Each number is 128 + 32 x the weight over its row's rms, rounded and kept within 0 to 255. Layers, rows and columns count from 0. Numbers have three digits each. The size before them is the row's rms in percent of the matrix's.

# layer 5 attention output (transposed), 256x224, rms 0.216, rows 153-181, columns 112-223
131:077172031202129145088184089096104138154120097134125118118166109090093139173137081048165099138121096128160103132153180108117130112138129077097137143157155107145129112161130088115165091132125179165119094122094100117155168135140139110133099051112177095130094138119110126109144120137146173137099065081136141110135101130079151131111165145187
145:111139112097099126098125149066123103082150228130126129146118146082209115105146126121179119141139168146132129085121146203117112145154139174085127138127150070125091085102113151143111204115185130124154121168106126096126176140115157076070135124167142127129150116125123117118076118166112158135109157131149137090140074111097147077128172103180
149:079166093121120132160154151082193108143153163107111106116154089161213149168174104143143159098146142136116080104156136139118141132154193174136155119156164139159164094108110175154108157190136157113132108159132157097067121140153166119104141172134141101063118107108134076098092148089106144122146234077159118149117077097140150149088094218147
122:132165089113138191111118119113152124144096109134114132144107138092121133128139139116009101173173148099087124100117067150119157134067168082109141191178151127185122179140125115215156124114107173137117097161116160130059136159135178148162144115180157079153066092076129083120168103131155178172136158106105184168104123141123167158083153140129
123:149157198097183145166137063146072126127080172150102102122100155128085111175084160136071148119128102143104170101152084117144109133133143122138150157117160134119148106120120165202079080106128097177101140139156164131161088133139215185172136059095150118120141172135072119154161163052112109114133102099083088121134138109126114202095106143105
135:072157160120160115105128184146136173012173080133143142117128107101131152150133178102181085134141146107140149094060155126131158116153124102127109092162148074131100159162076109119056118117143091126119123112146114139162061159120122091126152123055085115176194093135130170134097107159081140141117132161139110160159156140109147118182116100148
140:174177189141101193179097121121168161153125087091140149094071150083071115123137098153110123114139157133181152109114135123103133139147089131118170165112060148137140106125176177050162077126120108130156129176101156130091190120158089065162109080145106167135086142129118119132093123117169184114116210173081142111117112171149151112095120148069
149:125127170130137133052104109172114107124092087143137124112121119072112150088097168126097116170163118097116143118131118097147144131107101039145172123119107161099097101131086182173144163038104074146180148142158112125094174161079141174142081121134168141168143107205173117142150151182172164141144125138157108122135137108079108129134206116118
149:127154103157136094069136107137145142153043096065112079171107160085135149115077135151150134143165148134108119138177127167157101107104109105107130166085115149130135097115188106098200174095138123148152190122100114105093174119111120118105138164157157164164117173125178064148123124176148196216113122153120214104109135135139114121096214116162
142:166170179131129110094067139133098156086105101137177150128087188130126105130132134184120105141136110129152129142095144111178132078103102123168129150152111125093123052126132141141115082097100102113138115138120119095104061105121123146131152090163156118174119096104159125169096134078100076202100138100127097130066119161119109127130186135114
124:121136098157125101093115144173202158145133121133173154138132141152140102135114173165136128102166166112126142103148133153136137128150160111136154076135134126076128115077136087131171175111124158084188100085102094128124150128094104066115127144183133153110094100152130050087090098192144182076097093169143155144168101133203120125103107118102
130:128173139132094064168109110088064104180174101161173115096147090084195113133110095097108166131114131125133112121157122159099136163135166133108169153098140137130083092187128162171080149143114130158120143124127195154086148133104145133120091089140154104136111094079113125111184212149125116126141163101148121156131039106072167104101130191123
130:187121153118096135110096100091114103149126133174138162072124179124136059084184129143090082106150168119169089126100112135137146109093141173097099123121080129146110109126135143112164162073112113134076147162144091091137170124124099049137128155124136118125148094084161159109083093160147086153141135173094204169165117216156146124171155186094
135:097136129120202169136166194172116134133126139110158097138128135163135124119066202072189124156128060141142156139150131124112139124124127093179120145129118190081151138140104094104116116122131113175140128062131098086146084097134084137139153169084172123152135141163142097097143131148096166125127183082136074128101132071144109165129085123118
134:126169082169119097120067177152108093134139155141117102125137146149128153140167106066116099159093103184149138167117149169100135088158181126053191122141137120153142104087159159113092156097129098154095152089096123136096107129155128148182129139086163127116113181203136086124146152142100095105162134105081134112154103080166084136050100161097
156:136138101130076152068112108179170151155097134116089138104076127173118141116058142153150135087114146091123178087105139100128112089132132154149119086103143114100146092114138176116093113141099167107194134106125142135165138074120114120084099098084083133137093157142099081160084105158113109146120136164062127119159117149172139130107122150125
139:120119051128135135086140121095108104118086142173133102092114148087125154149106152079096142150117169179134129121075100150065139086121142075079113135160143145171131177096127122157106116110122124132077087168121172159141074129193113154167119119097131170142149145141098101127146134129095184162138173111132139130181132075142149166089116098151
139:117112100155099156089178159136159100179134168110099200129169159105146117132154100136112111121096099128170155165112079155103120090105174096143145108185109095149128104121165118143176190149107185076179086113161142219090130113060091135128078143181198117074123171156144102087138158115199116082074075069104122128162148107141125148096169155130
127:189123145116097149079180138140129140117063171142096138127138134071106163108152148149148129171186082125147188157103115087146107108154093154146095101131130127129140139122125154084116124160126099099127102176164175163095073115104091104123130129156127096129171177132142144210083097070172139179121095149122091130183121134150135134081085108119
158:126178136198162100126149137093070124120148123150134145137129171143098130132125110105101085114158106114148156135120053067128159128136176138160121145140124156114163093148076133110170069118119083220131127208095119120150083106109171125194151109102144070131085132162092134109072140051132123121142122079121129112163127126135142174095091130107
130:118115167088140108114182122100096151158059098138118122098064169020148125107130133107183155168104082104132160162150142099133132103112095158108129146114104140114134109167166104106177115121125093115158152156098183136153115098146131101119139137117154147162117153148143147162173094111122070121180167128092135139083097145094120123151128123081
139:113170128159143117088112127149079125127103168145170116182103137152197151195133190157131105109073129163161092124182214122102122108093217140155152123092137185153131124124181144125094066063072121158137137051127091106142136119133102071147099108131148155161143107103118084120115184191122184109144155166169095144113158101106114134108129172053
136:134180131107081077136130147120176133147145126074056101127087089085223112093132158117170154111173141098117077151129090112105123110130136122116152058178124094143127106142141130136185130157119174077147170148147157116080135114111140102098142165148123100141142116031152081159094150145143149149176126185124094158128050135141146052084099143136
140:114128076161127142083136105119163146107104140080137135140162118069138170184105100169118132139108075087120123132171104098158152152139124185175148118162141152143122129142182155200173097147129149129177110069147146143064107128094185164121065070181123156147138143136099113151143141125194188120109082082181131113109199120046116192103196119125
137:086088108138165104075131152108163180145104084098101105117128074111106179137116180131180118152192061146122119138163184158173173152211084180134176082141159136068100152139133116142129152140087157084102101148137131091129168154145137100093137128133138149165090127178126128135143099183140103091090124158156134108126112169098163084149117162109
125:115102108066112106144101093165126132159151172112101143141088114157121104134069108125195162122113118098133148116135081118141119168159095154156128188112126095089125113125110137206097176135162145095203146117138148118136122124121147188139150153085114147166146121138117110082184136157089110158184090127135128126189096138114134168150120070144
142:074127154085158083154161088092125125115131183142107130114161115140150138145180145171065130109119131140118070110164096157103138121145151106162176087089154136155185133096081129130094130154165103076122088170168154150158158164108108122115111145178151100064124109112084166108143165106164096103147145148170083121176085095120151165120088165078
131:172083133094089135164118053138121114146112180144092140099110115172140110106134092192129130107174180121097150093151111145100132129162128135135130120050165127142142155107122109099104134129153131147123157102125090133179167135125117144121118116100067135146123099083079134106150080149085146108151081182111141118194142158125122155123100121151
136:104117155117102138110128199141127112084130154086118155169150148159137158117107158146178121116173103151127231104088132126128094151082139091136121180174101084103125100127093110130128145171108103149129096200151112079122134128205102221142148128150126116162134140163095122102094110098072093170120151069098055094079159064131122073172138053198
# layer 5 attention value, 256x224, rms 0.249, rows 154-182, columns 112-223
129:162093136162198111132109101138149170160142021085097178121102123140103116101134101112112119110106137115118130217108111102167114071068096100189119174144129115133160141165127123083140067115122102122091142088147131159143095091112062202153105103133095107144128143176113096129165103107086101124147093141127115146169090169152126156131112122130
139:154110185088155148101143077116097097144142091176109153147104180118058150118093137132109101179065102151153173144114114151181085115113092106183132136111053092101065153160133116068158080096129094135114153106151115134163108137076114155104150076110101124177129132124126172120178143196096116171099043185107155134141138167121080109141150060127
115:135110189113125070115197084155086092104184117121151095133174143154142137177078145153204132133091111153173128153133139170167123102139119152168168104106090053073141136084111127067126114153124096100163200109173107141212121082107144086112125125067095148138155129192111137141063135139101085097098116154137061097095119087129090110174118134118
113:111091086114112115070153187123158066120135105101176088139204118127126140080160088137158127095139128119165146158098139108129105098109075157092117075149121157108176137122176119097179158169132132104144096144035119093132121167100026077080096201135132144147083110114125126103124159172150139134089190163142135150092091076089165091165115140129
130:188104100129115071165135129117126130239085180132115167116142166165142082078144081144121143109130126144090092145151106141152108128142124154142192154102119138176187121090191154125206122143173114150134090152130140114105180149127118142142099180195153123098066186132109085082158142103133107101111133099134104131149090109124110127053147161103
131:108120093112137162114155187142089126090150179142113133143207107138148156135092141050125098159132130132067098117157124157115134124112146104174106117138167112129128196146084076172101186149122176087115134060197077131155059162133146188107146119105170070106151118104107165101178138121113121154121102105123090169143184093119160138142157120153
136:114128088179113094137132154156101148147162164161129152138158082164160091114137099142182103128120193144141122126125122136084107089123136178131064137146126089153152131088193111132087141155116178184105153144081143119146089156149139093105170109146094123100121153094077091131094105084128127101119104105110146072151105150131133160163036126109
141:127107131115112168166125127111065157091179138137125156139131101136118122134193121081113114113126107118154166131101137094086150134154175117158128105185131149182098154114064138142072141134131150087112093111188124206159100148138185157161147052125116117112169090128028161169102134080122132025153128102094066109120096154137136161199101124104
128:087090078161133094160199115073099069158146144131112111118168086133094140088136110089100144105102136112075133142146130117138121143120150149116139110127108161193095157094136091138101213179155128121126150134139132152149213124126180080104102186084116123108096144100110106108159133132124110017153116166139153123159105079150063137113084124164
114:185128133137116141176194112104044125098120125146158157161126085109137179111130063051128103106126096131126070131095146142120085140108141139144092163106122128109100136133075158147132059125154109114086131144156159144170109117122124188153127110085111089136158097175136148136146146137134095206120146088101083097124157139129139164164130137164
123:130089132126142154102148111117160121102112147129081136101126142155084100134116159118132111118118139129079147124104097138115134089121033141104111112160097079148154150084175134070124114130111151152170152115101086133174146108164067130132116139138129158134136145175182129152091055127121194134150113143142130143110195190143048164139111090149
115:106122133116157091157126162155147163063153094066112083175138070152157131148098136080167099138110100146087115154129114163177136129128110107134129131125112128097144128156104150153060094242136124109168103097178176158141104137157131196138086102141120145149148140183132091157164187144138140106095128099144077092106125051116114140063124082138
119:158119065136056092111157121118108086144121127124101165119104138071073153137205057224080098071143167088119093108066124118163129162153104148086137141116151104178137126124166148153125101089153152105093101147120168146084148144102170075103145108127059103107083084076161138138150135091162101095142107139148134115102172129134133094140155118129
115:112081200101138190125169071105131107114112130151082144106146073121088129124085163152119159140146175114110136074121131061165113144132078126164071141095082100087116162143122114120135089123137135108160132169151160144144175141093133137105162108192159101120092073082099178129080130097097161178120116144164103157113156176118151157109146096153
142:129109166093146104201151187083088125077117094106155129149156115128131116139136126106097141127131101117181085146179132143121139140154128118128151128126107166176089186138135069130137163085153144108070146106088078116107097197160118132142165168130149097139131071116097176064196166122162127157121114083141160162079126094101137143128113047136
129:130137193117093163145093135170147139127182104080140151132159103166110105120145128138149139104111110092118132101129131133184171146116125152189138080107128094075151130141128107083158188038133103137156131077116108106116167131057145102104145140142108072129094089133120159091114078130151112113124100166106089121058151206099155120121127211122
130:129151140154164093158107052111126111137121111134174099107096104189131131125103168125155163163115155137107106136166192161138154152133106157073089140092153135091073154088080149153143078160103085172104182181066111038186082148152148127148146111079096121201160032114095147118113084117128149197157150197148163119105127170168114132185084114135
119:079124105145137120130061148183152150143170101062137152136083123161097105146115134093113149111071149142123066131113124129140180162104129068115125169119125155113112105158121107163113146103142191136060151098065099066145131150158193133199117079131122136170112098147097150036156145167143135091119188111117127103099169122105127134106182161121
141:144090119066107121112164153173194064134094120074117105173135096125152149153158144148160122115036147121114083110125180173105104154129087128141114133097132090144113122099207122156088138152130199108137118043127169100096154155084052097092136151112127149106172126106139150153169117157127154118117149139136112130067122109166123111170153150177
118:092122108119101164129053109105112152086188142104178080121180151173107086142165151164087111132135144107137100115141127136022182146154131109107140132198149146183106140171094133150046154160131147129129136101155078130099140125192135172113168111102161135120175119117117132145091162104165178126110113149154128139171153116167159133127142100176
129:125106125114073159172132097098132076101138101099159139083147121133089121084126108071117160107177116114069153148106103121199119144195044164100149147153111135095124109145097099106153191101201147110136112173146150194123112126161153182115162149112115106109074145150177154097167063075132061125135093068087155175110131151180137130135122097237
125:118127142145194124136141068108085133089122132127145154134121162200065121153127145148073110150089098134139155156065101187172128153149150139155178183075089140145120151133097160119069121092147135162075084101142057164137118123168144119147145082140141139141157152220090136121166099152148091120079128112117087118129183120139114182159180062113
125:094137166111146135134132105137138098148123151195156137137086146190129106055132128142131153124118168166152151132119184138123111090150131070113162106109135103118114125095093098104117205107143134160127157198098123123174098143167063131112177170051109109128132106107090113106120103109091120148160156173066143129129105141210152080172073139092
126:171101165125077145141108123164065186120154144190134164129156156145156147116115068104128138064135166092156108127113123054078104095073171099151110187132121162118175083107083166131123127122158084162149188171070100168148107101141122199177107111139116129112132114105178133101153161116128180178130103131127091080130120107174073169104152097112
123:159185164126147137121101149107156137095105097168101087098143103108127089086147125181078138159125116128148109115112125160106142134124181126088146063211122158179144127165154128114129123099094105158097117109103130177160140167133110086120093121179122127113144150147142127180066126100134192137121148162136155159107156089098101124110112138127
135:170111122162128207092099132170155124154102085110173122131116142140107111145092099087188136113119130126120197143092154116144118091075063189079042134157144132100103132135137152129132130116102149194138149153061119107119075088156137109074126103114112186156137165163197151136150093141094199156130129105121168120113170166097122088117126151173
123:113144153138147136146062163181120152056156088072127079177151104107143091150099169044134115124144080128168132156105106103123146127117132081092125154217103122116122105162122158164150100125122122081160109127143181151112134130120107134161091126181172117115161206175192115143125155150140121163106173086140141202086088098113178098115189152137
132:144172105181119087101147112138134098193098131127132129077122113085086185139174091126117100111087171099137077145136139145096146109144111146156184132104142160187100134117190109124118100055133143117162134132066145150096128149031180076126131197100163134072112105095119138143153128093176125058135074164193182105153072163092098148135131213080
120:115132093144125096157132120143160149173171163153126131139133140090073147114157144128096119136177146107140147131148156101168137107120097135122161130059132098109168116073144112075119083121135110134161076119029080096149140168096139157128102138119143061139048088086155161128159129140182146169164132139152119110142117158165117111059144128062